Weights of a small transformer language model.
Size: 11 layers, 7 heads of 64, MLP 1216 GeGLU, vocabulary 11190, 31.9M parameters.
Training: a variant of Muon for these matrices, 363M tokens, 5542 steps.
Each number is 128 + 32 x the weight over the matrix's rms, rounded and kept within 0 to 255. Layers, rows and columns count from 0. Numbers have three digits each.

# up: layer 3 MLP up, 1216x448, rms 0.0507, rows 26-92, columns 256-319
# down: layer 3 MLP down (transposed), 1216x448, rms 0.0451, rows 26-92, columns 256-319
# gate: layer 3 MLP gate, 1216x448, rms 0.0486, rows 27-92, columns 256-319
up26:155121171135152176125099185175089124138138128184150145114082144157124128127122131192144109083100117167078103102118104059118083111090125162130108122133152098125153106140071090139169159076154134
down26:119162100055133087110158066145139123140098141129064145217163102141155108145168141110081142192156159113122141152132127151122157099138068072165134158117116125126126143121147151084122062110136066
gate27:128048063085171096134134126151190104131117159165139104116086101189153101181131116097107093115158100136132140148189166153124166106141096084154137162153084175163127157166118096064193182108195086
up27:107159073129145143198141082122114100086154134152177105158120161183187164129142107168124141088157117115107158177153175149106136189104136164100139068153109107124091151089122095179186115147108152
down27:046212179170091229154083163166135134071122128103064120146168109047150113138161178129140127105075156169139160131103128108099093140167122186118165102112099129068102118104184080168121106141130128
gate28:123106068086080129154125089154083146089181095141123125105150158135102101128121145142067162093177134069111176161127135203144131141105101122100124111119133101126150183152145146085112132160123185
up28:115147126127141130064171159142121161156151146132173156132116142109133119186187139139138180119095158136136123150028088100148095173076109153153114128047136143116154157137083125046149105127086050
down28:131137187104110128187115143131171088154168166120129154114162096089124102100111098073090142180143085134127114126144164134099147128149172108162134134191100125202117089133159076201151162142125141
gate29:136112127152179070124165099033177120155085169144131084125160130125130182164095129180127105126155129077153140127059118084099164145145111141088154047142142130142105207122096124112104143195194186
up29:138125187187140128090169153164147143111110091187127109114132137117154099078194151109101114086119135129102171131130113141160162159133151088151114154116155136143131148136125059099200163119091084
down29:131105093088148178145072124067134126083132126152129182152126146179131090187111098135203112180156092135157152110144170122049137162148109166119132115128114140163090153119103162134126099125140216
gate30:154210088095150126080125145108145160112098103153141192165083107064098122096185129132111134167131116166157164153146100142136189135185067150113113115113153175160118170131155146160119101091155184
up30:142149141127142195202133138165160157092122126094103157107054089101174176132163098109116091184134149109121147157124092149117135099148143134122136162181154122122133121102135123136117143149108124
down30:083080117142133106170155164098086140153171121102100076110171159156157154182069111150160147134157094087107127121135181081097055087145159137157144132047076100152184071105144154133140154111141119
gate31:096110190150147191136142083119059088115137155123139095118094101097148097165149120118094164137110109172156150163135141095105151138114122145148151118070135110111143139160124138169152186105146137
up31:082120159176145160088118088150150116115102168158117169164071146092119091138149129096117087113044166125080153136155082157118064089130145174128177144133166112136127128124089112173141119085111122
down31:127127127060125105114130141121145144144186109090150132111225103137123165080135157146129130130139112065137114080115129143143104127169123126102080148157123115112145121165161147106114119144106133
gate32:161156104074114110140090143138103130106151132119106142150102141152095087185101127143135101138189115074089163144135121110146139117104068073147103170150104132143137103116081153094139147067176105
up32:102129158140125128160158104105136142141092146155091129156124118090167151103178120141157119120060088134105095141177169183130177095104155114140139087167123171109124180102167198137119151081141155
down32:158124141111143152108087133147072127184125126146181124168186108152127109160127070125134163136147168123160152091097115105067098110116103139126128101146063100123090116176151125150163073171112170
gate33:106108110152127071184127135136109160135093077193116126130199128088104118168139190169117134131134146084127166124134131086156029098112161184148138153114207163137143091121112148140112151159144122
up33:093101104125139130136130125154157120064111144123128118146088123177100162098105121105114132145086133092123169141142121169097196117091158117166154085152119105129105118126116185133143146121146148
down33:132105147099108122205152136111075057150093150248117123121240132077104153151091132157160160123148113119108140113098105107198030152065111157074132107107146155131124118138157128108071198116099098
gate34:124124157164178147129087129181171122168059164175090144109082104179114159131124134106116230109124156160151145100126140117137095137151095125063147077125144112174163122143095130108174102146119152
up34:133115113121136082212132153077129090079163123115141168119120122172173101144125077136102108143186108178068172143102134171230155146093093170121215150150142154144129121132124162118130133181144137
down34:096183142119132149064135163135176104121081135166125154090139100136056141128128132125169225151097128126115126102135142169116083125142104114151097074091078138136130124167135136117116098160135106
gate35:155161194137086127136110109152138159140129109149125129135115200127084146108138177158027093097167110150107137193090111173099115148129130108091105143151123122096115098157086130118115120097129105
up35:105118086158149110111138138111121128125130111137105120152062133187167153105111113154151160121139197071172117065105156154115146146158136127150176139158143094177192097150162125136153101170083111
down35:076137124055121109133086134110138183167119125115173136129155153145114125117160198115073077099124071097130139163120104107115132216153103184077144167153108113129077135160059120089078097093181105
gate36:125157161163163082128119117122114128151126115098123160082166127167091125094175141126028080109124110079143141084152111153183161135128143109154066119141131142092163129171114160162164161169132122
up36:165226163106151137080100116138167061140112087091062153097108158134172074084065079169151189165152130159099142136065149085077088155173103121118119223040141170110110123095193141129065107074104105
down36:121057122155101171156121181135080153120187145166171149138135124107103159153164101135087132107122100135139133139164061182149124109093193127147156099157161107136175139141091083153154140172104146
gate37:108125113129115101159163102114093149079179170022152095136095135159082181124122154136091114129198151119143126085088147190141120107111148130153126176182057129140120166131161185090138171134078117
up37:115082145141122135129142114070125121093139144117111118159154130153072138151152132110117099122124054146137132124082073138191113135104129125159145182149138122112140109107110105165140136148108113
down37:150163178138111133123072174100130109167104139147114099099107110094160076104131104114140160104144155119104065160136139041122139128103114151070152106092166110148120147113133157152074132084121125
gate38:146119130125095159183043130055131156100115106159096051148143129120081143135079034143098173122163145156129158115196139122146135101134139129121143141123136147141093134131094179118093116103141153
up38:097097068142155100152225100126158140167104107058125138126179124099135112120112126079131180063130125113136101176099090126127094111129115132098122112064194182116062145126123139129136126186148156
down38:160176159136142139081042177085144144120144077142160132167056141126184183113119113118117132179120158151102161103108162118150177103092103147126124190162083080155142124130118092108061128090139145
gate39:139177125083076137138108107148084154124067165120152119127056144122126119152184170113099140142130115094171113127075128103116143080111152168153086154138150097154078174155139111092165095168070093
up39:175113159165142085124140140109118172148123169114149120135157150181116129181100132157093114152150131107154140178114167150168085142061046183096100123099148133121132089175076077149091105099121103
down39:134120170135132165174182153109187108128095101137117137103134192154140126130127075072144126182092134151078166171178126079085096123121131105144112093119130125173104126088114127108111123136104184
gate40:102107104171172023194154134098046122073104177138123149153100133147123112138187148138082098174108119126112104152110116173132139150136086144150149096112144201090123058136128105161107135140180116
up40:150091134143138157110126141102194143104111158117149112136090122120111110160124187179124165113167161085133115146140114064080139116188138146158085177121107107134118171109147212111163130099088133
down40:111135112134114143113155059117118119201126114101060144116170132165101098140109110135135044105063124181125140105075127155154148146075130149160131129144183115138121117084167057141081126216121141
gate41:109169059107133117101123115099120182130177109126107121160136142128154132118100131099181169125146142152136140135083113104181093143167154126118131146123056096127130107142173123075138085170107119
up41:184102153178167138149124148131141075178067183086179101079155160136160114146083106064085117162127124172157194135132190139068101115121139131131178152115160143090105121127090086178167098096142118
down41:152175083093124109096114114127087187198164127103105143141124149071161060149137106116180141121125089127146162162105092134122116142177173146129162098139031078121084127152155129083164129151129120
gate42:170138128100138149123109118144136170115073071144095107182128090143164123145133132104178098056143133136119125144119090195131106076076128114115200159131084165139079141183071108152135173064122133
up42:090178129128196074169169170125137113178117156151118190096163100079117089172116093155192140149082137087095133120131118131125097088141127096123145142181123129117178167145128110147170060142112064
down42:141102126121158129118092132136146171118143129136144128152149066111157147101148142094169121096127112139108099138111100149230078112125156126084241133087103110158063166127068128095143162145109130
gate43:125134163132154141046175147171100104049113110129113098131072115127105184138135148157117152135108107097096123112070207120138183131123089142141138115147144124172164101104141100085119125142142108
up43:121147159171113178092099179161126131085166162210136091081075161116115129160185156087139088145162101137136146105109121144153089135196185122131122036119095138134166109107105094099122127165108155
down43:110080125092107145180150102107158103198100052070154199169162102184147172049095107179129107121082146177161091097157100116119173098108097141187157192069138124156144135150121122145151076068073148
gate44:113159134171180150142127137110136131100081069082123162123094145121138099163154141189099109136118121151100143073139147125220157208147125119118106124112126087076033143081129124111172130165111186
up44:087073124159171141157139123099086188133113155115141104169165156162141133072131118139203116082135087092059175101149130125135106118169106114104125147171128129100166152109133101125129173122173096
down44:130107110141061151146144144181100139091115089095088122099108114123138139142179082162122129117133120200115180125097130142086138096134123102175124157130026138103136111121206155129109141145082123
gate45:145110190103089127173084111099085117116115153177179155153092126155152134137147142109131125202072140069070148086100056165129124143126171105152142095127162166145109083132076136067136095141102108
up45:057106161099096078113113092119154186129164100118105176084083146224178137142224137131118186108126126116180187074121061125145153173178134107087127063130097138096064159126183122086087130169087049
down45:097123173126187159108127109090124122135115167115100080057078152132134124103150137115085124167112158067104139120148087109105143112167151155096123107141157119163096111133114174165148174116101141
gate46:154144101111164111142187117157084142105127116136135142141205118115120090115170159127172154092090142138125141179113151103116139162194096105123142178131115160165119120191141138117115108184129094
up46:144129124205190085122097121108135110153167136120100101197159142183107174179090108156127111156167127114113075123114153127152057099147153138116149147181149169145140093181192205155115159113153158
down46:114154168124098184109128110123076093101106096103154136101106130094125091088118130106119183094134145106139162166132101128090127165132134103126129065058152108132164164111115097122109089172143109
gate47:172093141121128074130220113105095090172118092156143149165134112144124126063136088155145156133078121176131151134134197130116113129184133085144123166124118110131153151136139111164171113167117185
up47:141105154204112145120153119129096160137144114141080136172176103125157133090077090163131113149138152137151135175074170154067119109159146142114085191089155134208089155139064043144109148151180116
down47:056148131131192151155048119151096165108163146082154079136133125114144094159108147078104120134162109161080136168131129146096143096174165136157162070152179102137146112094122208172174129136130180
gate48:124092068116073100139081121108109165129170107123155145078122093177169181132093131130134131094094134226147079164082098121122086127179179142165140148094133110126080120199167113105117107127144098
up48:159153113120145076146168113078086122109146178110136139103182174175131116111075149134109098190124066093187115117129198144146087143167156088122127117139144134134165136100082150124068134162155163
down48:163151075134082090116137137125166126121107115082101063136121107092174168104105044114145180132125170170146121155130142118165133092125095106133083127058083096121086114121175105090180121120103139
gate49:138147127102124158092066136180116174110167157096097110103095084145180093087120129104148113111167173106131086049068111149097106077081170068112101158140162108096122108083118172179119144153144000
up49:115156144067101126130119141083143133127112106164125121143160106105124091158102154107180121091198104170125095210153117142127128149109160138136198158104125134146100131102154133118119128150144121
down49:213104111160176176084164104166177150129090205147189132107171105147138124108118105087094155183074132170113170083136091098105095138137094105142112090112111110086136106111127139160152143099145063
gate50:100136087131108164109137109118066066144129113115134113128100140138139120096129134127087107145128135094153126150180148131153109120111107154170202145159111084135125107178121210166142142128122067
up50:099109086111123127077088102142129128133142127129119120125165149146081106113092105100098139118093105126151135108159086140158164141131103128159136126167112185111142164174177124127143149097114187
down50:122168156133162150150191154177154106175113153117163206125132124121158153141161110138131087157146142108097165137079190111076063097117146090158087116069066126161133092090115135140125171059100152
gate51:158104115150150135148149106162125160079135155130123106104123147083135106118132117079105089136120131169155099114112109123104124117113097137116118135140141111088102162136155070110083138170107107
up51:115104174104137185119124113103133129135128166132118078182101169192103143104122166151149087077133171116127169094128111175145120095110155123072152106142155170107135135100132136112103155137142162
down51:132174131168115130133134144161064112126097135118179119120155121121173115115108110088119147141151124142171088119146111073049118131131071160177110142113145124121119148122116085142124143085133076
gate52:118178090107178118164150115153189148132130169078135107156078141127134116120088118150135130137134116090173103098085186169152147163144144122131151150159188122070103126133144136152114173160115100
up52:133121135166093121124103109104116120099140135120182169156149086160170148105153146151111139156164128213121070130156108101125162119098136209108185099167077172144129149133120091078126157130172106
down52:078096057130127139127146106167131146155061132131102075141093183111156146147137159166079135163117091133135144149158112136173133126090123131127126150099131183149075103170163131191126130134069137
gate53:205131156129183117133120109142117102129061173130158102175110142144100150112145122136137122139151139116145167112108132129158150104135164119139138110131122063172152151121109129146129144117109089
up53:124135124141108053157087125188113090140119153136073135163184150137120134152092172181130121164164146131129093165143131131160107112145153157123152120160049120134091150091163132085144098120126134
down53:134103083134185158125121166064198146126156077128141128134118074135077147142113111094140186126109173134186102160124121138105177113133145142177133104085120138130122151090073079145069162107140087
gate54:148144111103148106146114127072181122124127151101150112126160145097190108086200159137119107040113145163088090097143129137109152144106147144108108138068101091111103140139106105129127136182137130
up54:088116094106169118087128132139125134135209166162077141162198121083140123143124127127072192156169138185122114130177156077124134190102123137088190222121083159183087103114115122195108155101136119
down54:185086163121143131144114100183087114129111095116136144113116105148135170152126118117127097103123075088101042169116171120123133088092137156138114060126173144121172138138160116087116122062119134
gate55:188095083109118144140123126127138126093104083121130161119156171166151160146116102082127111072188154199121084158053106112125132129149189094107098124174134137112098100160160112148100145093134119
up55:117087142127108152114148100148146151120151180108165149134100125110085157137141107144182127132114193157124132128192127139134137201153095118096161142163107204118071155121120110114117106113170100
down55:176130112129112139142094130097069075124095090169126128104141124151120140156089113075114107130184086127124077119120168062109086114151157134114108104111164061177164137123125160159148122153088134
gate56:157092146096095118192118168068141128133154119131138097131119141085079164112172160112133167088097073119061104126156122109136166138112165135102155122138100067115160148075089144149168168115186170
up56:130103112116114161152134197111109180144116103111047083116141079130090122110165137159131143110080148117095114122104116126091116182153165179111089120114085088126136166054127113121141084079153156
down56:147170138155132117142147123118115126134146131114123081136139111170192103149134109097146132162146152138170129125088111111144095055107126129059055114125121114110084139150134119086185147117124127
gate57:141107145135149104105173128122136134066086148104191108209096177164192160139103073155130123125141107139127122185155189133130121104101139159099128124093128162128118163123086129178125123076162186
up57:129118058091096056148114094137177121190110114106120122173127162125138131099076124101156142156164125108093128152129126103089103116089113080105210195202141157114060146123129083140138187136119163
down57:132116170146126167146097125096120126124154167156104080169087114124114118119183133146124188137027124146151118126111063087190129160089151099099072125065141130134186116098156113161167121088080043
gate58:127069081043150157099127144128140120149142119118048173081140123159087142133144085090113162061126150105164176138100170141124112156138097144140168128119127096160141128120122097103128117077107186
up58:123094096043131145125095146134078166129127157150106118098133105146137123155159096090150182099155159167116155098166153120202114127106138150077151177110132159145125150155124129133178123106090187
down58:141080099138137117157180107133175149110091115133151063103138178107112159159113140115165155155104120142161104133093080136074164099160112127119078154211119070128136140116187168175087129141148146
gate59:083127112066169173128079116133116092129192121114158113143148145100144111112137122124068107083141170080132115161103108130126107137186158134104179095147119106111123127134136127112178143146139132
up59:141109090169096153116147139134103126140095097131113161128093055116111149113101126148059166157096123095121102158188126087091129196186087143151152135119095141134143129120122121137102153140111102
down59:104140122073184120164076156111150086159164162080151104093160176129168106110159151121144132077178146161142148097099085136157117084130163159109145076112093095089107073124137117128159107135133143
gate60:091113178116132082218095081138108089112125069097092136096108125023139150137135121129071159143132143082148125160107114143172089142095124119167118125126136187162143135123146162169078104081127141
up60:131126088108129096109110139098114067138116164194146107151136146110065118156096161134137134138123073085115091109087185152083165117145141154186109097155126113149136093120074129150082102163091124
down60:088205120098117171168071090151112146108085065139124132107123122123217145131115184054123168154075125110116109154143090175124084109074120128091160191096136163129162101112136146142132170125147205
gate61:107160109129156139148112096125147111207085124143099062115121180134134129136161102091086113103113121049155136146150157120151138161133153116095141163163189192132120164102101122171088132116069112
up61:079132102116139085156084119154162133116095139119125104089145140064130131136100120143131100168106044084134140190134146150138122137120139087108095121132154154117140151120108166153138175158140175
down61:127099122130133116109166157099156136059158098119085132154113159138140183096069170130111151145158146202099063155126105139120127090125115104134155122094114086112159153131108102073179151149122147
gate62:112066103099118102098106142109120076150155123128113097115134178123107109133144149064114144047177134135104162121107119140161121123093169143159130157118160173159119108090128156136121141110095162
up62:156163115123088131215157118132103124147141095147186146143108192165121132146150163098126160166136164137145124154112120104113069211125078118141175146099105122155167127223135084135151101155137136
down62:104161172111097091082140129084127081106146077146086056119173131118096097120181176093080155105189144138133125164146130169150156088144096150111120155169148128184146104116085119127131162095066137
gate63:160110131167084151177039067107151092083067147168138116154150142136129107147151164197118124113149118162137112118131110146161101132192082159113132166104090143116134150123166124154127106157106153
up63:081102159090159148119159147102123204133116149114134143127130117131106135170126128141156149198099088103165139172143108119155132126100129022140076137053138193161147129121113176202181064116104117
down63:158117118095158134120109166139167131130096105136117119095136066091173142095080078122097110097170103147131133080101118190147089096140146183072110114203127094122146158132197115035128169142115152
gate64:138143054100142093118107097112178102198103130097141125171088162165121149102109117110134161172128149100162117134113100109164147097134116111139088113088136164119123127137111168088084137084131190
up64:119165137139091095137157097103101171116081099086152053142147156188149104103104138088094102087080138069157120167165100093158137101151132139132133131147150158189122128150132133126147134123092099
down64:159103157137153119113082122157117104066203110174115201119123112096107182145145149128141146126140126177118146156078107086101146094090137107095139113119106115070140158120124108161108161114147114
gate65:091139060103100122165148161116131115117139146132125120147068203141196138165145118164112102151085083113096133098111161120124060121143116203122084134075108148147112119060070074151159104083128116
up65:046156108123142079119090117177107120140116150123100144093149124135171079158073124157118145108125126112162039145157111143096121118069219150088117089099150161174085105148131131095153123042073144
down65:189184124134117150157175056116062128150148100119106149170086124086071173150157129091140132105103105177103163124064156098084091115097130102124126114165143138110191124148092167128100115179133140
gate66:194199114154115105131168081121128132167158172129139104089042119089118076095138157135089115156099069086178095102163137147142132099114133117157211102160190125180182099120166101087127106173095130
up66:077060130158140168112150108130088168151118155088108050089114143130198102095084105127153092130134044065123138168161099140095116108120118181097148085127160113176181169106162153137146119115142182
down66:098120132113104103136116127151105101073126148124147130123123106140170152218108074112114116153150080167146151134081162129142166164108108136144099044168092111086116214201139115101164122066125179
gate67:127147195152105118152129112129114091166120097185110119132141131108090189133162031158135066115184113117094102139126160151100139141147095155108089109177142054082142127166101135134043135113155126
up67:131142098064143090159134124175165143120132158111106126088115138130161131113136166129123107132127132111218124110099095086165158098123131138081127146139184094042157126221110163180129162106112122
down67:160136168156095139082125163139134145079108085148135106075079103145092102120138053137119146136175117217081160106133134126089024142137109112113156142106095200146074126089152046094143111109102128
gate68:122115087155091128184140111127144157102089150110136105083147098057129122157114127136074120110112131180091137115043147119191139142100105181106147163133152036133124172126086118126060159144083167
up68:109141111133154112149152113175066157120129090108130121194134073135070112133121169203115087083145101104133090140111127141128078117187139102136111138123105209191104093152154138134130102163077137
down68:166111128104094152134089153106167129085130154177112114121123152106188147136163108101143130153132123150127155125136125086160149155097139139153108121116231078097122175107107118130119168094165104
gate69:140090110112158164123167115126158113129123188170135103136103109136100127117079101118127088135152094134207141096153093136146135152150099160100141129196179162144137100110136095125055135130108139
up69:133200096078125103201082142171185098126138110130136119108112085036152162091229140172080116109116182132165132126111125172122122152186138221069132073110114143147049118171075129141101096124175098
down69:136152105055136175098131127152154094140080182124163103127096137144103132142092127180092097212167044171158157019111123142182140139103119148125130095162176148171083133145151132173075128122077115
gate70:119102084183102147180129153167128127137090136165144127094148113140086140124164100143095143135174152168157125050092130141153174125111157112143111111120084125075089159123135075103120197114184098
up70:134138162107116118156133072143115124147182140092145104160154141100131148175199069122095098153121153108097113145137147125105129071136112181067189162073149172133146066110158124089126126122094121
down70:152166112143117115167140168109151144127111180144113121084135116097117156162178137116116183151174144135160152126102152116150127089077090171211146168143138109133159182124089079101153136145185102
gate71:093078066114166121192141140162097127115139160164149144065143130173132121073100124124214156076155155163115114133127129099095143096084145131133098152133093099100133127078097126107144115191117165
up71:138120135154076192139131134164108137100100180146143158181135101137122069144127108155156121117140118056118101157104133193156135117060098141102126129110105133147151117127199145125172107173192121
down71:124173148123161128118097168124159145171161112126161067173155133126118145157126167184081091194169124137119148139124122096136143131174155139119207108153112137150054088162122153126091121062063126
gate72:126138133143109175106094214109091121099101139080138107120116129076093139180099114048163160126160135141168081076112176135061127126119189152145192122128132097129176105136110148124208160146134134
up72:173122138137171122156143141109106102096111124071153076176140185158062128086048181136168099178134071116164101077149139112127129182154103159106109140131167088154186105116180136119176075123148087
down72:156132124155116174149100148199196164084217129239102140106118059137130091045096058129088140104123073115123123139128183174160095084125139119080100122144068150112090104085131169146114139161050101
gate73:121116133138125144157094095104123163109119127129108115192153092044123105079083071165137149155131177130116121135142103116116135098141149146133074161152138123139156132069133119110115093088098132
up73:155145115186093100118183118106146112129135083134119149102157221124157120095132119156135107113185130114102118081133104097160109123119096125173136063116083065107050087186157111098130138052115107
down73:118108087130169124105054113132145175148110094138149102133123083143128160138109153115149153102096112133173150149121146164102146183161184122087114175140144224093156154092089146149097123119088127
gate74:160100112155113076109161133066107155094148145117122094123110128178102134112067096113081095123157071146142089089122163115138143153070110156174157131135146157121110100187148108060127128118031052
up74:111191140124134091129187122127064125130029135158173125109158114128152109116111128128113118161101146141106145061122161178110177196129149182149114097133097141144178126113166132074116080174161092
down74:139080142112151159205092138082177085156172105116098148126135166124130178150141117145149151142123106076152086169106097134211181133162158088137149142078194098143138121096116108209142143086122113
gate75:144118124144150101144109113154152157129097098142176161147091155066086166127114037095132113132130145128110124076121136057117146104055154041101102152081171130171072159093120191105154180123103176
up75:131126192155137123073133134146116082099161141145146114116135171149150207188146171125142124189100134100117160189148107191092124105094103149144110147070094138086118119136148098119148121119087123
down75:123070129107158169196166164068108154122083099119094141128130099113096079099114156113187112132125208145167102146104100102100098169109117176130155135192142080142129095141107123166127131114116141
gate76:158088140178112214105149148157180148103097135128118167154093121106125100153024149142107095155153150113138156129185177052104143094131124128127051171134080116098143103132149158171168127137124201
up76:125171064130083170121119158057086143060167165105148124082139175117149102080136071134134126107172078123133196196103096089159165109106131065098134155156173147191110095125137131076144145128132085
down76:148056151150133147094129131178171157104030122102072124133122076139112191127158152144137097146130179110098083061117186140096086117100089172128140083127108106073152158122121127176066167122113154
gate77:090113102110143124108104136139146153099155162138136092069133129138130143124122110121094154089106131099155128087128084081171181077105167124134110128175154118114126132063120162081100116135157132
up77:081096145106093124065115089169098110153115223082136160148138108054152133093157130109198163121163173135116074151084148121045097130156089064130129153117106151128118162167102120167143161099150150
down77:145140106136143150139172139120115087114100107163101180087125166202123119110116184162100146171067134160139190133167131094126154118067194162110092073101107080130147144082148126064135080084119151
gate78:080072097041132115116183111148122054159145083127143123103106127153127179096128164147122120120178145099141161092131161138134131173133089127144104177167113133132155088139098088097169155162105167
up78:133126157142163152131074166117067197106105120155137160107120093128116083145140152101098151154139084109098117122153142102129119120118159105161156105123107127081118192130161129129080124155141112
down78:065097089082183105098195157212116021147176123188166150140118171136148123120155129132097156127145136098134110051126202174114160145190086136130104105133141156128102161119084112104166140168151185
gate79:122176154180144147152115134136135140084083112165106146195117164171116147145199162109110139095171113073165090106155116155121141143179161089099146165130110106163102151145153146097156136068125124
up79:113077130124151141068157065133142150181137123121104125109137191119130128096125124168146125121118146082161098130176129097119112103134122122062107132125157182179199128108125140080144094108109110
down79:112143134154182144098111125120153218112135090146145144152148105187081150138044134118147148098130083074111110095169143081093182192188144127205123135140071080124151118107186146152147160078126171
gate80:093063099128060101130105116106135125101115133137135089143140119138141137093121121160175159082181142115131125146217144092127098162165149123130153133155173162129085096117120142091141122124080153
up80:114093078129182124124141149155161163070153101100133095145125147172100146121114145171106166096147189067160102091101164116192113163190058132125168160129170127154106157176096088110085106160107148
down80:090097176035092128133111153157116038129102100176109109102179131114152111176133118102146112137140129162075138153180097131119179147122186104104100182112065116146152104095156158146156194092079109
gate81:175147154167106116081143074114119151150146200174119159158178123134114147098128118151145180178035110110086137115115117131143127155102175147149119146148120147107141088200073094159115121148152102
up81:143115060150195103094094149173133092106115133144103087161119136065171156129138192125159117126087136154127119119147101185143167158145120160122122135175069129123122129101166112058140134096173136
down81:046132104045107164125104133123073162139066131113177128097122095142092147115103097134091059091223163123156124097151137088102101118096103100091097162131125147107144103120154170099147139127108103
gate82:144078081178101138105103091052130089146124164078127144127138145118109164122151117185122117118104134094102148078117151088142093155158155148192146157125165137094149120164130107172125132135112126
up82:173102094141100167137113134098070105120102124058172156108168151135127180121139137147124152102126158115157124091086105103140133133158081066173087103111161128169124131139133146130102198094130117
down82:195102172096039114132132169153127109151142185159100152102143110122093116125142130137201127139159141103146095159132155141084131155142134052034115143128074117187117087116164173104101180086145149
gate83:107057138152144095109063146101134127116058038131201117103131155155167065115159115124161174176085098077130149125136128176121143080160147066156108155177071185126145159162154155138156149101079095
up83:154117176127073123106128115112162133122111117075068131076086171156191123196099145126109100154121106091134142101129177093162081127125098095096075162145190079138080163153186188105144129119104105
down83:124152115121191114149160151121134155109149166140074142070174100143017148073021149144128086148128167126053102155125153096065160176128184197181155183112191143091161031070153075185096166118145153
gate84:137109104102102110125131118170116163138136134149146170104126102175138103170167072123124091113152126154139119123141118138130146097148106169161142122107098187152175160150129077112124153105135132
up84:130104124080180112153153123103189100103078133154140134116173141152105072095126133127107158109118085214075095151105146151123164152143100115128160133108180066132094152110114173100178154154181138
down84:121157175127119095072158095158151143165083127144050124126142084083102180115154162100047123130125155094114183136102146111145159102101110146071144066111110166110167115129120103084173124120149104
gate85:118155156136146131150143108125144105108150118138115155094099104113075103137096177145115136162115164168097164152067139114123160107079154147084180119143059145122112156084144149189047049130144191
up85:137171147112131155107110112122119135117130073143147128114159018109136090133130134165139135130142183200169134134091170121156134124146134152130177169129090079083145113148107124182119140169158110
down85:150147118107092118067152099067103150106117115100090108147105176125134158142134146146164138122152099110112103104089151142125107117155117115124100188161145043133176134162101154161202144115143084
gate86:167164107151132165147072108128154164151151135130142104092107101076124084097104143097177141079115133121179177148102128122149129130136107115106090126183114099182120116168167204098128125117145158
up86:069150161083088112135102088180085088115139172152126134121114116114152149112108159127097115102115154088145152122123075137167174117139142111111145116141132141159135126128111161122111157146145131
down86:152076139193134103138200123134140148127090105132139089187125161191143127173117131131103160102160117168097099074115124090078100147120121100109147112106168130113112123129140078141172119109119130
gate87:150172098137125125125124173099142123088135146115129130069117127113119102095088133114209107099103130083152094106116171115125136158143089114114130220091125119080170095139133160140132152171143134
up87:155102100097063091118173160082111142129166073080167067192102115151189126196166146108184110060128149191193185097139140125164134112166174146091168173156161134125125161149087114136156153182167114
down87:099084149136168194086140142090106109138107159149133131141154087065082144112121085128148143166118129081128119136149074159113077199096134096130101120070140130129133112128151114111110133099128084
gate88:155161173181094088121158128147152157081101184164115104161099110058146074135133185178184120107108131114174100126077040121076142099130119142076185097064140175183136148112107140114134118144209087
up88:081131148177132124061116140098119158149077113131142113096204175122180121103135099171189102131098087123154093164127146205072132179116090089079138114167140151119150148160235115120197141087162112
down88:156177130093121119134047106102128132141119119231092070088166125093159129146111120107115162080122197147069142091058135074141140110101152182086103108079185113184174089127117057100054172073164087
gate89:157139114133088111126113123080105119117085160117150129080202113130129125077115174171212140207160170115133117158167106071129118162114126178045111101135168093095159125119120120100098092110154094
up89:144181094103133025100167190151152074179090146109138092125111149120091128156114083171135108123070075090110129122108110148169161137129162123168155140168114152135125106129096109122116114134118132
down89:145111081163096142161162149142104152090116122129156137157156136192134148123143158154134090052130179180130172180165154116086171193159125091150115117118162152125129155109155126098152121160121094
gate90:107135101160186122150167157109144117106111159127117142089117111141093103129137118123140161147128165196162115069156118084160122134078156114173081117070161109056116135137099108120122155078107136
up90:192117151094164071094186123140158089112132140153117145114062085146084186120120095136154160147146118053178186147129176111161133122165160160106196145176121126116125167101082079138117155102142098
down90:109151096159137144198131170106176089098107112142159113182098133106148146125200140164146118197076100096073133089150147046186122126033151086156084142092187105132187151154150097112059091146126180
gate91:110122148152161074116084133153147073160146126141149079124085150175128089128110178170145130118084111137083123117163140085123149125154101156126178146131170146144161108115112168099130134100114103
up91:139138151155114128147138123204100115157132136127110160147116084151098168106109149160154074147110095067133118110167148111078152120164132158173095102102057107140123154115142188185157092147085203
down91:161137148067103117136156125125145196090133098200113200135169121123112103124114115081098202098119113156116087136110114104163087186096081124127107152148177077118111069112145090127094148150171091
gate92:111097155141207067123076173183118187084135155110125131169112119126166117155094104141112133138086095166121120116084088200165110064112125102127150088096100128202085116177109131082131094112134205
up92:132154153184092105152213077132125142175174070160140127149151069046117052127116091148130151160050109147148155113073148119161152144117114152137100103105097165073151150133148139099192122180201078
down92:120126124147170130134113169206179153127136169128075145159048096127159177151136090107125137131124120088116100106127061087218082087146137153118113126123163109148111136144159083068088180105117123